Part of a small language model's weights: width 384, vocabulary 32000.
Each number is 200 + 40 x the weight over the matrix's rms, rounded and kept within 0 to 999. Layers, rows and columns count from 0.

# layer 10 MLP down (transposed), 512x384, rms 0.0611, rows 446-458, columns 0-191
273,151,189,212,157,187,151,195,164,169,302,185,151,259,212,218,149,143,204,175,205,225,256,137,260,223,273,188,216,210,215,213,172,227,259,172,184,176,166,188,251,152,238,200,146,201,222,287,141,189,189,191,186,190,94,223,209,152,180,174,240,247,149,206,237,221,205,147,170,221,173,205,229,165,220,239,214,151,200,155,194,178,168,176,229,242,195,250,209,153,226,217,160,75,182,204,162,277,178,160,217,186,225,207,170,223,230,218,206,219,262,141,180,192,208,156,184,198,144,233,239,176,173,182,283,222,131,172,227,184,223,252,143,172,175,256,235,327,160,189,238,213,127,221,186,278,300,212,170,181,131,240,116,201,214,192,185,146,174,225,208,194,162,219,259,150,153,251,254,235,230,226,211,140,213,179,148,181,196,235,204,245,197,170,167,166,238,237,168,225,158,200
196,203,168,189,265,235,185,214,191,194,136,208,165,196,224,181,202,225,183,157,213,250,223,209,219,226,201,184,238,165,230,202,123,206,156,216,198,155,221,272,151,245,255,166,207,88,192,252,270,237,206,195,156,235,208,188,199,180,194,232,213,285,238,219,218,156,264,176,256,248,171,227,268,175,233,229,162,162,191,217,240,162,187,287,188,193,125,209,207,246,205,224,246,189,218,193,211,229,173,168,207,249,187,230,153,232,196,216,239,190,173,177,236,193,220,171,163,220,196,185,217,117,158,180,133,204,244,169,212,138,171,148,168,288,224,220,247,183,161,236,244,223,260,259,171,155,220,206,207,241,158,190,251,257,195,236,251,160,187,239,134,180,154,249,170,187,241,174,184,238,197,173,268,204,158,215,308,186,224,201,262,185,151,210,184,171,152,257,227,223,192,184
250,152,237,187,248,112,200,213,192,209,121,168,178,111,214,161,186,228,139,185,247,172,219,253,208,186,204,169,178,174,191,226,214,257,151,221,143,239,184,201,185,225,288,177,166,183,193,32,154,209,236,217,221,189,265,188,213,174,224,234,140,218,133,192,142,236,265,266,157,216,193,222,189,197,186,198,178,186,240,212,174,176,149,161,159,208,231,261,270,184,219,212,246,222,206,281,199,220,186,179,202,137,216,220,162,193,212,252,192,241,189,160,186,232,199,195,269,244,165,194,194,176,183,200,164,135,244,162,202,277,217,277,246,141,173,189,230,238,164,213,259,164,233,241,144,221,203,117,195,169,181,207,205,215,197,259,223,169,209,192,189,227,193,199,171,191,201,249,246,223,167,173,154,156,228,212,162,177,240,217,290,137,225,207,264,181,168,175,208,209,268,310
219,160,214,199,200,215,275,140,214,169,148,185,200,171,146,332,191,184,191,243,185,182,252,194,172,207,178,133,154,197,202,183,252,222,173,152,116,122,214,141,198,183,160,128,134,108,138,203,201,266,216,222,191,294,201,264,233,249,178,234,226,303,269,182,211,232,175,302,166,237,161,160,139,198,269,158,238,227,112,168,139,222,189,196,233,205,227,169,197,180,188,226,264,189,198,208,173,237,129,157,135,155,223,240,219,223,160,232,164,250,313,212,256,201,239,204,205,170,286,159,205,249,226,179,123,234,207,181,241,211,135,112,244,200,162,195,190,174,168,191,220,203,236,188,115,189,208,208,211,161,112,190,218,107,149,115,188,226,235,260,214,144,242,303,148,136,204,234,149,196,193,268,205,98,225,306,193,286,253,231,258,250,95,168,142,190,188,231,204,250,194,184
161,210,165,257,210,200,192,230,220,243,257,138,215,173,160,251,262,169,163,240,200,142,239,122,245,175,237,282,219,221,216,246,221,195,280,249,200,227,184,220,308,117,253,91,200,283,147,214,94,159,148,266,180,207,279,267,173,241,208,179,110,189,234,176,222,80,90,233,208,231,199,186,205,131,126,271,164,195,162,230,240,222,221,135,211,216,192,199,173,149,234,197,185,174,194,243,208,232,136,285,222,227,92,200,146,204,210,134,192,191,206,163,248,159,208,106,269,189,235,218,249,187,232,250,187,259,104,200,210,172,245,192,220,264,170,221,194,187,210,156,214,181,129,248,200,194,135,255,216,190,242,134,216,235,194,184,197,239,141,196,189,245,281,135,214,140,137,174,195,159,123,165,223,173,172,299,163,213,175,202,212,196,98,227,231,204,197,163,167,187,179,220
251,203,216,206,196,201,174,223,132,175,130,106,234,214,173,243,182,187,165,164,226,207,194,266,171,226,194,243,104,211,230,229,206,156,261,171,168,217,255,163,195,214,158,227,146,226,282,188,147,234,187,68,210,187,231,141,192,216,176,230,187,246,198,275,143,176,259,203,199,219,249,135,159,176,231,218,106,264,206,221,179,157,237,87,159,248,216,256,205,169,214,235,146,218,216,216,188,226,178,285,227,225,161,188,140,191,189,236,217,247,195,165,157,189,223,153,188,177,169,199,164,244,199,240,184,163,163,164,214,301,173,193,176,265,243,233,255,237,241,198,226,160,220,210,178,188,146,220,153,168,155,201,218,235,199,178,207,168,235,181,187,176,183,214,233,132,173,184,182,230,212,131,185,201,249,219,172,169,191,259,194,215,244,110,271,147,184,196,156,200,226,131
242,224,241,196,204,210,259,196,211,234,179,181,254,226,242,251,206,212,257,283,203,264,149,215,189,246,236,169,227,241,169,226,205,171,195,202,286,175,156,197,204,198,196,159,119,147,161,257,239,145,202,149,208,219,204,286,186,236,215,171,153,252,158,218,177,233,210,194,199,197,194,123,168,142,182,206,175,203,215,219,176,214,222,181,171,210,225,208,203,196,172,208,273,196,232,276,173,222,243,272,231,235,234,166,278,230,187,148,268,275,97,172,139,210,230,279,205,200,174,137,195,261,180,181,212,234,203,248,254,205,193,265,165,186,208,205,159,168,255,203,192,177,159,223,165,199,281,194,220,196,191,210,158,203,249,167,271,188,218,114,161,219,202,242,205,226,186,263,226,207,241,207,118,262,177,211,127,169,209,227,231,219,173,233,228,162,229,167,205,236,146,162
201,221,159,248,168,194,151,186,226,280,159,225,166,222,160,221,199,238,149,183,174,213,182,227,168,140,204,228,197,193,172,233,192,173,215,162,202,252,146,115,258,237,157,252,231,278,245,215,233,267,255,172,272,263,205,201,178,250,256,171,211,314,155,178,178,177,224,220,282,209,234,191,173,182,240,185,190,188,248,197,212,231,204,176,268,166,204,259,224,248,223,99,232,112,157,203,216,165,165,180,140,334,159,309,157,215,160,171,249,142,276,213,204,228,211,275,186,209,208,288,151,173,249,176,103,181,164,148,281,242,251,244,194,158,126,295,207,250,279,119,180,139,202,218,182,200,136,158,145,191,140,267,194,146,161,168,187,188,212,243,177,217,212,200,200,127,209,134,180,295,157,227,256,154,254,290,212,259,175,164,230,241,207,203,204,225,252,226,194,216,304,139
164,216,115,236,242,155,188,174,224,239,167,189,159,182,223,150,217,215,209,126,225,148,194,250,152,189,237,216,136,184,184,251,198,239,187,164,183,205,231,178,152,254,211,129,232,206,207,121,169,157,203,175,152,207,244,205,186,236,197,277,182,225,138,199,179,219,214,174,133,229,174,255,135,255,185,244,146,188,201,211,199,152,215,313,207,165,133,198,140,201,214,161,156,158,136,282,148,175,191,176,202,291,250,191,226,167,254,177,144,253,217,196,166,169,94,245,128,263,220,230,203,181,187,195,241,141,197,256,186,201,178,178,170,145,192,209,181,221,172,181,208,206,190,132,154,241,221,230,180,62,170,163,260,215,171,122,244,229,234,217,224,169,163,273,178,231,215,137,121,201,166,130,251,183,200,188,243,217,184,231,182,204,224,150,201,231,155,209,241,219,248,252
254,152,214,193,219,186,246,162,204,174,246,207,184,273,166,296,169,246,225,237,264,229,179,124,223,214,124,213,244,279,167,180,198,163,229,219,182,211,243,198,298,233,257,199,190,186,181,174,212,189,259,190,221,195,228,186,195,178,213,204,148,239,217,197,170,171,212,182,210,229,111,252,158,186,186,168,204,277,171,246,191,134,226,186,264,226,172,152,213,217,256,251,161,203,203,150,165,154,219,191,166,227,238,204,186,238,171,180,159,261,185,233,261,193,252,187,183,188,225,167,223,221,229,180,162,196,168,231,172,171,224,249,217,139,260,188,205,196,261,254,249,235,212,259,133,182,201,153,209,268,182,193,185,256,221,199,199,199,256,311,197,168,228,196,212,207,126,218,208,255,216,194,203,268,207,246,234,200,258,228,243,224,174,247,156,229,244,201,311,195,226,246
208,176,223,235,188,216,229,181,211,214,165,149,224,188,209,174,147,184,208,100,206,193,189,143,135,214,250,159,209,173,209,157,155,282,202,220,180,191,207,164,181,183,100,270,209,205,160,87,214,199,275,197,239,232,178,122,172,157,192,216,165,203,200,155,219,285,208,225,199,151,199,187,141,264,221,228,147,291,184,193,150,149,164,215,200,241,238,253,191,154,212,277,185,242,177,228,192,189,160,194,155,232,156,167,176,191,204,216,176,206,140,175,144,237,153,252,178,276,97,166,215,180,227,164,262,183,126,212,210,187,221,164,205,133,166,185,283,187,199,157,173,210,235,224,146,225,217,218,185,188,226,134,120,215,173,198,199,201,159,195,210,164,268,244,209,253,196,247,242,210,201,204,208,174,182,114,181,217,184,226,163,142,200,212,218,244,221,201,177,220,256,253
198,336,137,201,174,253,178,238,211,266,168,174,157,273,244,165,134,196,239,211,279,238,178,179,220,163,163,232,209,99,162,236,225,222,172,177,187,212,146,250,197,213,173,273,267,151,212,103,196,262,161,218,223,149,161,173,314,204,153,161,154,236,206,111,249,219,233,224,222,243,149,147,174,261,201,150,93,187,148,231,191,184,240,137,152,168,100,245,180,163,160,139,162,196,169,178,191,183,145,177,192,174,238,224,194,239,124,213,156,210,204,258,169,243,130,176,202,265,217,206,214,205,267,172,216,271,192,267,159,172,312,199,207,241,239,179,261,202,234,219,216,125,259,219,226,155,173,194,151,175,231,250,212,159,180,183,155,229,142,138,208,164,202,160,242,232,298,210,209,181,210,182,135,256,295,131,192,145,218,232,307,123,251,273,175,137,186,156,157,218,249,157
224,175,193,218,211,217,171,273,169,181,249,160,153,229,154,157,158,199,196,234,121,223,147,209,187,243,217,218,231,214,234,183,211,221,280,221,259,204,91,170,135,151,166,252,225,164,190,229,114,225,214,141,226,175,229,156,132,236,199,260,254,231,247,175,252,297,262,239,152,191,176,192,128,310,240,220,179,270,248,171,260,206,145,209,94,151,247,213,158,245,143,326,226,190,246,205,199,154,212,227,223,266,226,197,238,208,160,150,172,238,191,250,129,228,303,217,251,253,159,141,92,207,148,145,166,147,173,174,245,146,194,168,178,163,232,186,210,240,233,187,206,213,191,150,203,258,195,236,217,145,130,162,246,185,186,208,321,187,168,192,182,175,170,187,132,206,125,219,197,125,213,178,144,273,273,189,170,207,113,249,159,230,280,240,220,173,156,245,85,199,204,301
# layer 10 MLP gate, 512x384, rms 0.0753, rows 447-458, columns 0-191
235,212,239,168,228,202,173,248,230,150,207,252,186,204,136,218,178,221,219,196,190,272,185,236,213,205,183,204,220,174,224,159,241,189,196,250,203,232,194,242,178,176,215,215,201,223,215,233,249,155,121,129,229,217,235,213,226,255,147,225,204,186,239,131,226,178,180,204,240,128,226,246,215,203,161,134,168,292,266,142,257,247,217,60,193,170,211,170,214,293,237,233,168,208,137,258,210,200,241,258,161,156,237,216,170,156,212,171,195,216,185,223,201,206,165,200,224,196,207,182,172,168,208,223,204,191,176,231,169,154,240,239,108,182,190,189,205,245,239,177,201,190,210,172,175,204,163,195,180,155,189,198,192,171,200,227,188,222,222,142,270,285,254,154,236,138,135,234,174,182,219,229,284,226,192,211,107,230,168,184,197,265,203,189,262,198,281,183,205,203,272,208
237,252,226,275,266,189,219,139,194,274,201,250,216,266,260,173,192,151,182,218,155,264,95,142,151,190,172,217,252,146,180,271,190,196,123,203,164,232,214,207,218,216,276,152,193,197,193,176,230,197,177,246,219,124,210,236,185,122,213,173,167,241,204,227,139,209,204,256,218,210,107,209,177,193,102,223,162,214,202,308,223,243,310,248,117,166,211,243,199,231,227,236,164,183,253,216,195,183,159,248,245,222,200,285,199,219,204,210,157,171,164,193,220,167,209,180,144,209,153,111,152,237,187,228,142,172,160,203,266,208,240,253,248,258,196,171,210,208,145,260,209,188,147,134,198,203,207,170,105,180,169,135,143,189,118,155,172,185,166,210,117,135,186,235,224,156,191,252,174,151,152,201,148,228,170,182,227,188,272,282,211,190,172,154,160,177,183,222,167,141,224,182
240,207,202,148,159,215,239,181,202,192,206,231,256,215,186,189,190,213,196,230,171,178,225,209,248,156,222,164,187,185,153,160,214,133,178,172,199,216,243,202,155,188,236,251,266,206,186,163,168,174,171,136,186,170,244,259,215,190,126,233,264,205,166,247,153,157,199,158,211,200,233,274,274,242,220,220,215,122,248,165,256,211,225,202,219,283,122,160,199,160,132,201,172,229,196,252,229,198,230,208,164,264,130,246,166,225,284,209,228,247,220,294,189,213,276,225,187,174,160,226,284,176,193,225,197,181,267,205,166,165,279,208,214,152,225,250,236,188,223,120,163,273,133,215,283,178,275,254,213,235,246,247,236,114,240,217,153,165,262,299,113,215,148,267,195,244,155,156,233,152,249,263,160,228,176,180,220,203,210,188,95,231,141,233,88,199,251,210,254,224,215,259
220,216,261,165,178,248,245,189,243,205,159,131,196,191,165,143,220,225,181,212,234,209,231,193,219,192,126,174,219,209,203,232,131,206,186,240,183,216,181,196,186,258,148,162,226,140,204,222,181,190,188,206,189,192,156,230,202,188,232,158,184,189,201,176,138,203,175,297,277,249,189,221,190,147,294,142,159,187,208,171,215,259,167,317,180,197,171,181,117,121,214,200,168,154,209,202,248,183,231,245,266,189,202,234,198,142,281,148,197,204,115,141,193,293,137,242,233,237,143,125,127,221,201,282,194,135,219,202,220,218,188,200,197,211,250,200,162,215,167,237,181,154,220,205,188,182,196,265,219,200,187,140,210,224,192,158,228,211,157,204,169,194,199,169,242,145,150,149,260,242,237,174,152,183,242,171,168,237,168,161,188,221,204,224,230,184,217,231,242,189,178,185
240,150,132,253,122,106,212,219,257,229,259,167,220,228,234,169,206,198,196,214,211,179,247,207,202,167,276,176,224,225,193,237,240,171,159,175,207,202,187,210,224,135,210,179,202,218,205,161,200,271,195,192,187,195,165,222,135,206,199,150,233,219,229,242,244,191,149,208,228,261,148,262,110,213,257,221,254,216,227,184,178,194,184,217,242,137,244,188,149,203,277,236,151,208,196,235,279,224,242,233,190,121,225,176,244,164,242,183,208,188,233,152,195,271,152,176,227,179,267,210,168,183,228,175,178,214,161,208,169,185,106,229,190,204,196,117,193,96,209,191,212,242,228,283,157,235,214,156,208,160,255,127,264,152,211,217,254,223,149,220,207,191,185,206,199,216,210,216,196,184,214,229,197,168,194,149,215,245,173,148,179,226,168,220,154,184,230,235,257,169,235,142
204,121,179,230,174,170,193,242,260,180,167,152,209,257,230,250,215,151,175,170,145,200,223,278,248,141,204,220,218,219,286,189,168,211,236,205,224,221,257,226,119,265,289,221,165,267,193,224,196,180,245,238,182,205,143,187,134,203,194,256,162,227,201,161,180,176,228,201,229,268,221,168,207,188,226,224,158,257,203,158,279,148,196,145,191,162,192,174,282,275,201,170,191,262,166,101,203,135,255,164,241,133,212,221,213,148,199,179,220,272,229,209,236,203,193,195,199,162,179,235,213,166,171,203,206,194,206,200,253,230,271,211,241,286,241,223,176,192,212,187,237,185,226,267,71,204,242,242,212,204,183,98,245,323,152,162,120,145,229,226,160,205,197,184,237,213,197,216,197,168,182,156,197,145,196,173,174,199,196,236,141,163,134,218,235,294,156,191,123,201,233,269
200,198,267,168,167,146,257,153,203,231,172,238,219,99,187,152,197,181,189,241,288,195,87,222,140,216,199,234,203,185,202,188,250,171,213,229,209,269,286,191,161,206,164,180,211,250,287,276,161,144,190,146,189,213,117,195,220,248,148,218,170,251,201,235,209,194,207,230,186,158,166,210,218,276,167,207,251,193,168,180,191,220,136,279,246,188,180,166,220,251,221,257,227,156,172,251,194,232,138,171,237,244,245,209,188,221,201,268,178,163,187,225,199,136,173,269,211,182,228,196,162,140,264,138,243,166,182,218,116,220,142,199,214,209,297,204,328,174,117,151,283,172,195,233,161,231,237,186,206,252,214,258,265,131,174,244,215,257,159,162,229,198,196,163,214,233,142,219,223,136,195,293,159,195,251,114,199,211,135,258,240,226,118,193,204,277,220,171,170,227,222,225
193,224,236,132,195,229,242,206,226,175,192,294,199,187,213,156,197,197,162,204,170,192,211,202,140,134,151,171,241,212,242,212,199,220,152,201,229,113,198,211,205,287,237,158,210,164,204,177,225,137,217,218,214,159,154,143,166,206,194,224,151,227,234,281,239,228,269,219,172,211,179,185,230,276,232,208,214,203,152,257,157,203,197,188,111,221,207,210,168,135,193,188,187,204,186,163,180,272,199,222,131,238,162,217,217,212,204,235,209,192,159,213,172,234,185,249,201,200,158,182,208,263,208,209,152,161,181,187,153,179,230,290,125,199,212,222,188,160,252,115,265,186,222,180,184,217,240,250,161,197,252,198,174,183,217,217,200,248,186,196,208,177,246,191,266,232,252,231,210,215,234,189,194,207,232,158,162,221,270,206,221,261,178,148,211,192,207,175,204,217,196,239
265,158,168,154,237,192,282,195,227,221,188,192,236,185,175,218,207,166,238,247,207,252,182,186,161,281,136,179,140,225,242,210,217,107,193,220,199,318,197,231,225,250,296,226,229,168,194,186,111,174,185,161,301,227,287,206,186,194,303,167,303,195,188,172,207,257,149,167,219,290,150,202,178,228,181,191,231,219,235,241,178,199,212,112,215,165,219,185,216,231,274,260,196,218,206,179,221,137,264,147,200,227,243,116,254,193,126,161,239,279,207,241,257,239,223,244,215,184,222,160,181,219,199,221,93,254,189,217,203,189,211,272,258,247,149,172,175,195,173,227,208,252,148,297,236,231,206,138,198,201,256,207,119,220,201,199,271,255,189,153,221,235,206,252,192,268,116,168,232,136,221,137,210,278,163,241,189,143,225,223,178,226,237,209,194,121,188,202,214,128,213,142
168,160,243,181,268,240,238,140,235,162,230,190,196,327,245,257,183,183,244,241,181,246,241,261,180,211,181,195,243,179,179,206,225,180,160,243,218,151,157,261,210,178,227,136,170,177,174,161,292,175,288,263,214,263,255,152,270,197,321,189,163,193,203,303,218,122,176,243,269,261,181,213,137,187,195,200,232,175,227,207,225,149,193,215,187,168,213,224,140,218,213,172,157,259,243,224,186,176,244,187,187,229,205,177,211,220,189,152,160,152,242,265,219,261,195,299,168,194,172,211,201,255,235,231,238,153,235,261,213,225,217,230,151,237,247,238,190,192,251,64,229,222,170,205,173,114,245,168,329,230,165,167,149,279,218,218,208,237,175,264,197,256,206,281,149,131,234,192,196,203,213,198,154,179,276,234,199,177,247,221,215,245,193,157,183,303,232,251,232,135,203,113
189,189,274,162,207,167,194,244,255,158,122,133,198,198,209,190,169,133,166,228,161,234,239,168,239,215,235,181,222,176,246,284,146,214,275,266,213,143,203,222,255,183,197,210,185,210,179,230,177,199,178,195,154,197,214,236,167,251,243,196,215,191,180,197,207,238,237,222,221,235,262,198,234,175,154,228,271,211,162,210,244,238,221,188,131,203,189,139,214,196,214,212,241,182,174,190,169,205,185,195,212,243,236,150,246,209,129,172,175,210,208,123,322,162,174,136,240,219,189,213,155,254,185,153,116,139,253,129,211,193,169,150,138,219,233,202,192,167,136,194,263,206,157,201,164,195,241,188,210,293,222,153,192,224,235,208,241,229,137,239,234,123,133,146,223,210,159,228,186,154,176,218,217,244,233,166,203,108,216,201,175,182,201,246,168,213,155,166,138,184,258,220
255,186,163,268,223,223,185,228,145,260,195,150,167,221,254,168,187,183,202,175,243,259,172,159,216,214,292,297,295,215,202,188,163,154,209,200,233,194,177,178,186,202,228,141,207,164,126,264,178,249,139,225,169,179,194,197,214,251,192,276,183,254,215,258,160,248,215,188,201,109,237,129,220,208,169,211,217,208,211,151,231,181,184,243,101,176,179,168,147,187,181,239,196,177,215,253,223,114,160,257,109,225,202,275,273,137,146,216,222,170,207,219,170,188,215,168,163,234,113,162,136,192,154,148,173,158,287,103,187,186,183,170,183,226,255,119,230,237,200,148,167,171,245,209,245,213,173,240,140,131,165,238,216,123,205,164,222,251,226,126,204,137,238,207,156,225,175,181,188,249,166,224,181,222,140,218,223,157,262,204,132,168,220,213,179,158,268,159,114,202,213,186
# layer 10 MLP up, 512x384, rms 0.0798, rows 447-458, columns 0-191
217,208,193,153,146,164,248,205,255,175,172,234,183,223,190,236,234,169,160,196,210,223,214,190,231,164,184,212,214,211,151,217,190,178,242,140,194,169,147,199,213,186,231,196,221,237,217,165,250,208,257,208,256,179,171,197,203,175,240,195,205,193,221,165,206,204,77,259,188,168,242,182,180,213,144,143,133,206,174,203,221,183,261,162,189,162,226,259,172,161,234,190,210,232,158,228,164,117,162,204,199,153,279,219,221,224,205,193,131,152,232,265,126,147,136,211,173,132,207,198,223,182,215,180,238,198,140,215,193,262,216,253,223,212,164,221,144,174,203,190,227,194,204,162,181,259,212,174,171,186,147,164,193,233,201,275,232,169,194,130,195,189,131,229,203,235,188,201,166,185,147,216,209,238,242,207,194,176,155,187,212,182,204,135,230,221,209,214,198,258,201,290
153,122,188,225,199,259,150,216,123,282,181,211,224,233,290,210,193,112,185,238,116,148,206,197,239,216,203,162,162,276,187,214,190,183,184,204,141,183,197,207,163,197,185,138,253,294,161,287,167,184,165,173,209,212,220,167,162,181,205,136,186,189,258,223,214,172,149,209,204,256,167,227,232,232,231,175,144,304,157,226,190,296,266,244,201,181,117,148,244,156,143,111,138,213,177,186,166,119,196,136,188,200,290,212,204,279,170,226,138,210,225,271,281,209,200,205,145,141,199,211,216,186,171,226,254,240,173,207,200,211,239,200,190,167,184,158,213,208,203,243,211,284,177,253,239,136,197,308,196,187,180,117,180,138,228,144,199,237,207,223,157,158,181,195,178,162,150,216,220,136,235,244,227,164,218,190,214,191,209,153,192,200,188,216,232,201,236,202,305,167,217,161
206,242,125,201,218,203,226,139,208,262,262,141,186,188,204,187,255,196,231,172,192,159,187,270,195,213,266,195,234,292,226,197,200,200,163,228,127,259,205,203,159,185,218,221,186,157,273,222,152,216,164,209,240,178,239,220,192,103,212,141,214,218,173,140,227,198,287,146,245,168,176,174,110,176,172,252,173,145,239,231,211,289,235,177,173,162,236,203,181,330,187,180,211,253,275,298,202,233,194,223,303,250,192,168,245,243,165,135,238,198,205,134,222,219,215,91,164,189,262,241,118,201,228,168,176,203,245,256,227,174,221,151,249,152,104,112,201,128,192,275,213,203,223,231,194,228,181,155,227,160,267,137,202,243,248,219,236,266,174,187,218,228,247,216,187,182,128,225,200,252,205,176,282,198,222,216,222,244,208,213,204,185,171,144,160,188,176,161,198,148,211,172
309,260,212,204,195,290,136,199,279,201,187,126,102,207,263,175,169,275,222,207,264,152,241,163,180,209,248,211,177,231,206,215,248,235,176,187,180,130,212,220,138,163,182,222,253,129,119,208,156,192,172,219,228,242,156,238,282,179,132,155,216,227,163,260,153,205,164,288,210,240,121,180,210,186,182,166,249,234,160,199,197,154,161,207,227,167,166,216,193,62,258,253,139,198,232,162,196,181,195,232,160,174,182,183,162,267,298,210,312,248,161,137,138,212,247,230,154,153,213,197,178,170,194,141,226,192,243,200,183,120,202,208,187,159,209,273,153,217,230,164,164,126,289,289,222,153,160,193,257,160,133,140,196,217,210,83,245,202,248,171,144,203,123,220,209,136,154,214,196,127,205,218,186,239,202,205,135,229,207,201,221,212,178,210,194,157,207,180,184,219,189,241
130,192,192,179,243,251,256,197,203,182,242,228,222,210,221,172,93,250,203,171,250,164,254,154,191,221,153,164,154,216,253,197,162,117,241,186,179,177,219,202,233,201,242,124,205,197,176,200,162,147,137,244,208,190,110,167,228,194,222,164,242,230,244,154,194,204,127,212,161,159,183,186,230,205,191,203,201,167,253,201,219,237,179,215,178,168,201,154,161,258,262,257,185,124,229,117,199,147,117,204,229,227,220,146,238,220,193,174,216,155,242,184,243,214,167,155,258,209,268,179,251,195,275,166,157,195,174,214,125,242,186,235,231,237,236,120,190,180,219,165,181,158,234,186,184,250,175,226,214,210,176,257,208,160,228,225,200,207,194,217,170,152,170,220,184,164,193,202,163,281,166,236,235,234,245,229,273,170,159,211,225,147,158,177,178,120,219,213,250,197,192,237
166,213,206,160,234,159,171,178,244,231,237,258,204,252,123,190,222,185,133,142,181,249,206,181,200,182,226,230,231,177,257,211,281,205,223,203,182,170,210,164,198,225,199,254,181,208,192,180,210,245,167,219,237,226,225,134,158,188,159,262,221,199,220,166,194,238,180,188,146,183,156,176,198,191,251,88,208,276,169,201,271,223,250,163,223,166,213,236,177,206,249,146,239,182,132,194,215,161,143,185,307,212,151,200,156,175,193,190,193,156,168,229,215,188,156,167,170,179,217,216,171,159,207,209,205,223,218,124,173,189,227,185,264,217,268,209,177,266,171,199,192,205,252,170,193,238,209,222,175,168,232,189,109,164,183,217,125,214,197,259,170,237,202,205,189,224,227,163,233,191,184,243,193,160,164,210,216,174,124,209,166,234,132,177,192,230,171,149,246,200,216,208
202,180,230,153,172,172,260,208,161,201,203,146,182,127,244,170,179,266,225,224,173,172,190,206,171,256,192,170,159,157,206,164,201,203,175,168,180,195,202,160,254,204,263,220,127,220,244,258,207,160,168,163,266,173,221,145,187,195,211,167,175,178,214,188,238,230,129,214,210,204,156,167,231,158,137,165,179,133,191,247,228,141,173,207,194,238,118,280,242,110,181,299,257,195,226,246,261,151,132,190,221,178,172,192,222,134,140,233,139,199,188,185,226,199,189,175,176,267,183,175,170,267,266,186,190,225,222,275,214,204,88,204,192,284,240,205,166,172,143,197,224,223,248,274,176,204,244,207,243,243,190,145,180,184,229,275,201,197,179,176,169,171,181,160,267,217,262,243,173,217,240,135,200,203,134,106,174,229,189,196,172,237,185,186,171,201,159,268,223,168,263,185
250,271,287,183,163,221,192,234,211,215,232,224,234,261,147,232,211,196,177,244,216,225,244,148,196,200,189,164,224,219,185,214,181,238,214,163,220,210,183,194,217,128,300,228,182,197,171,175,136,223,218,198,162,267,213,264,245,198,241,171,189,234,264,199,159,235,179,192,195,187,144,201,215,246,152,223,173,122,188,260,243,191,183,223,175,168,218,199,172,137,187,181,213,142,161,200,153,279,194,227,230,207,134,153,176,186,202,158,88,203,197,215,199,230,165,179,145,217,182,221,176,279,166,228,181,232,176,237,185,222,271,164,210,265,229,279,252,227,143,197,302,174,206,237,223,191,191,235,229,200,265,184,204,114,211,149,219,140,221,244,199,209,248,205,124,227,194,263,184,229,130,230,224,158,154,192,302,163,164,116,267,209,235,227,208,249,200,93,169,212,200,142
183,175,188,176,159,253,111,189,143,132,152,121,202,252,177,183,176,193,146,130,139,162,266,222,216,159,234,269,185,225,209,168,192,210,209,215,195,229,246,233,172,175,177,272,140,212,152,188,197,209,194,227,184,188,158,221,221,216,157,316,182,155,192,194,168,182,218,175,237,149,264,174,195,259,225,204,199,145,203,266,165,180,190,195,204,167,206,206,177,172,147,209,237,167,210,266,191,171,149,186,214,203,239,205,150,174,270,212,163,193,171,175,121,215,209,149,249,265,234,173,191,191,231,193,178,167,171,106,226,184,128,169,120,199,248,241,209,171,195,103,141,168,254,139,239,232,259,285,213,169,163,261,214,231,206,213,193,149,176,268,270,167,266,238,196,181,190,249,210,168,218,234,198,133,217,217,210,242,146,116,253,178,195,171,200,206,218,227,212,237,201,242
182,224,244,172,191,221,192,205,195,282,163,193,159,288,238,171,260,196,246,124,169,222,225,144,254,232,225,190,205,190,82,180,199,281,198,216,165,204,193,148,225,204,179,217,157,124,193,194,241,207,260,213,167,213,201,286,233,216,193,265,182,282,228,269,169,206,153,178,160,143,222,163,199,168,319,201,158,212,170,240,181,126,128,150,194,251,201,227,236,198,208,189,224,304,171,245,159,123,189,234,229,156,291,175,233,233,179,247,160,268,176,257,220,140,227,207,242,205,208,193,204,211,227,174,208,176,247,214,248,159,122,172,124,260,148,181,198,250,189,276,194,167,140,227,229,193,207,147,196,271,272,175,167,162,208,119,263,117,194,189,216,178,225,213,207,305,149,245,195,66,249,208,255,200,185,182,174,199,289,190,197,206,240,211,96,160,172,287,224,151,217,180
194,200,201,215,180,195,287,184,197,204,159,213,177,262,164,170,199,177,247,142,125,201,136,226,262,187,170,173,127,255,208,233,67,264,268,205,210,235,177,129,229,183,214,208,154,99,227,158,125,192,254,133,264,244,225,195,281,267,223,254,263,235,223,158,213,102,179,185,138,179,245,211,190,233,234,192,133,242,210,208,175,276,187,208,166,276,194,171,177,167,250,206,171,173,124,219,230,175,226,148,159,240,157,209,217,113,211,303,285,168,207,158,280,186,270,201,167,198,184,89,180,227,148,191,232,200,177,189,170,208,235,188,180,157,115,201,289,153,155,266,246,282,185,192,274,208,201,159,257,248,220,162,201,145,157,74,181,203,234,243,186,219,180,231,246,264,212,138,209,169,218,197,171,200,84,103,213,225,192,247,167,208,222,206,180,156,205,169,184,222,241,156
199,248,211,173,176,246,162,262,161,207,258,225,171,158,211,122,261,115,238,198,144,209,181,185,157,103,191,192,224,172,241,220,182,184,242,217,176,203,171,142,239,218,272,263,212,78,152,150,190,246,152,201,286,179,172,135,172,260,174,201,182,202,176,246,146,214,226,205,187,153,207,229,202,191,225,218,183,157,157,174,273,229,212,84,206,267,261,142,198,181,185,182,161,133,213,277,152,147,290,228,253,278,302,202,207,212,179,190,163,202,135,171,158,218,192,88,250,206,155,231,201,147,239,110,181,192,211,174,268,236,244,255,274,220,244,239,184,203,233,226,266,185,160,162,252,288,257,173,243,261,212,220,169,202,254,280,122,212,229,254,139,199,121,97,209,297,160,239,155,260,181,170,279,210,259,260,199,184,131,230,247,234,180,161,320,243,177,228,232,206,164,149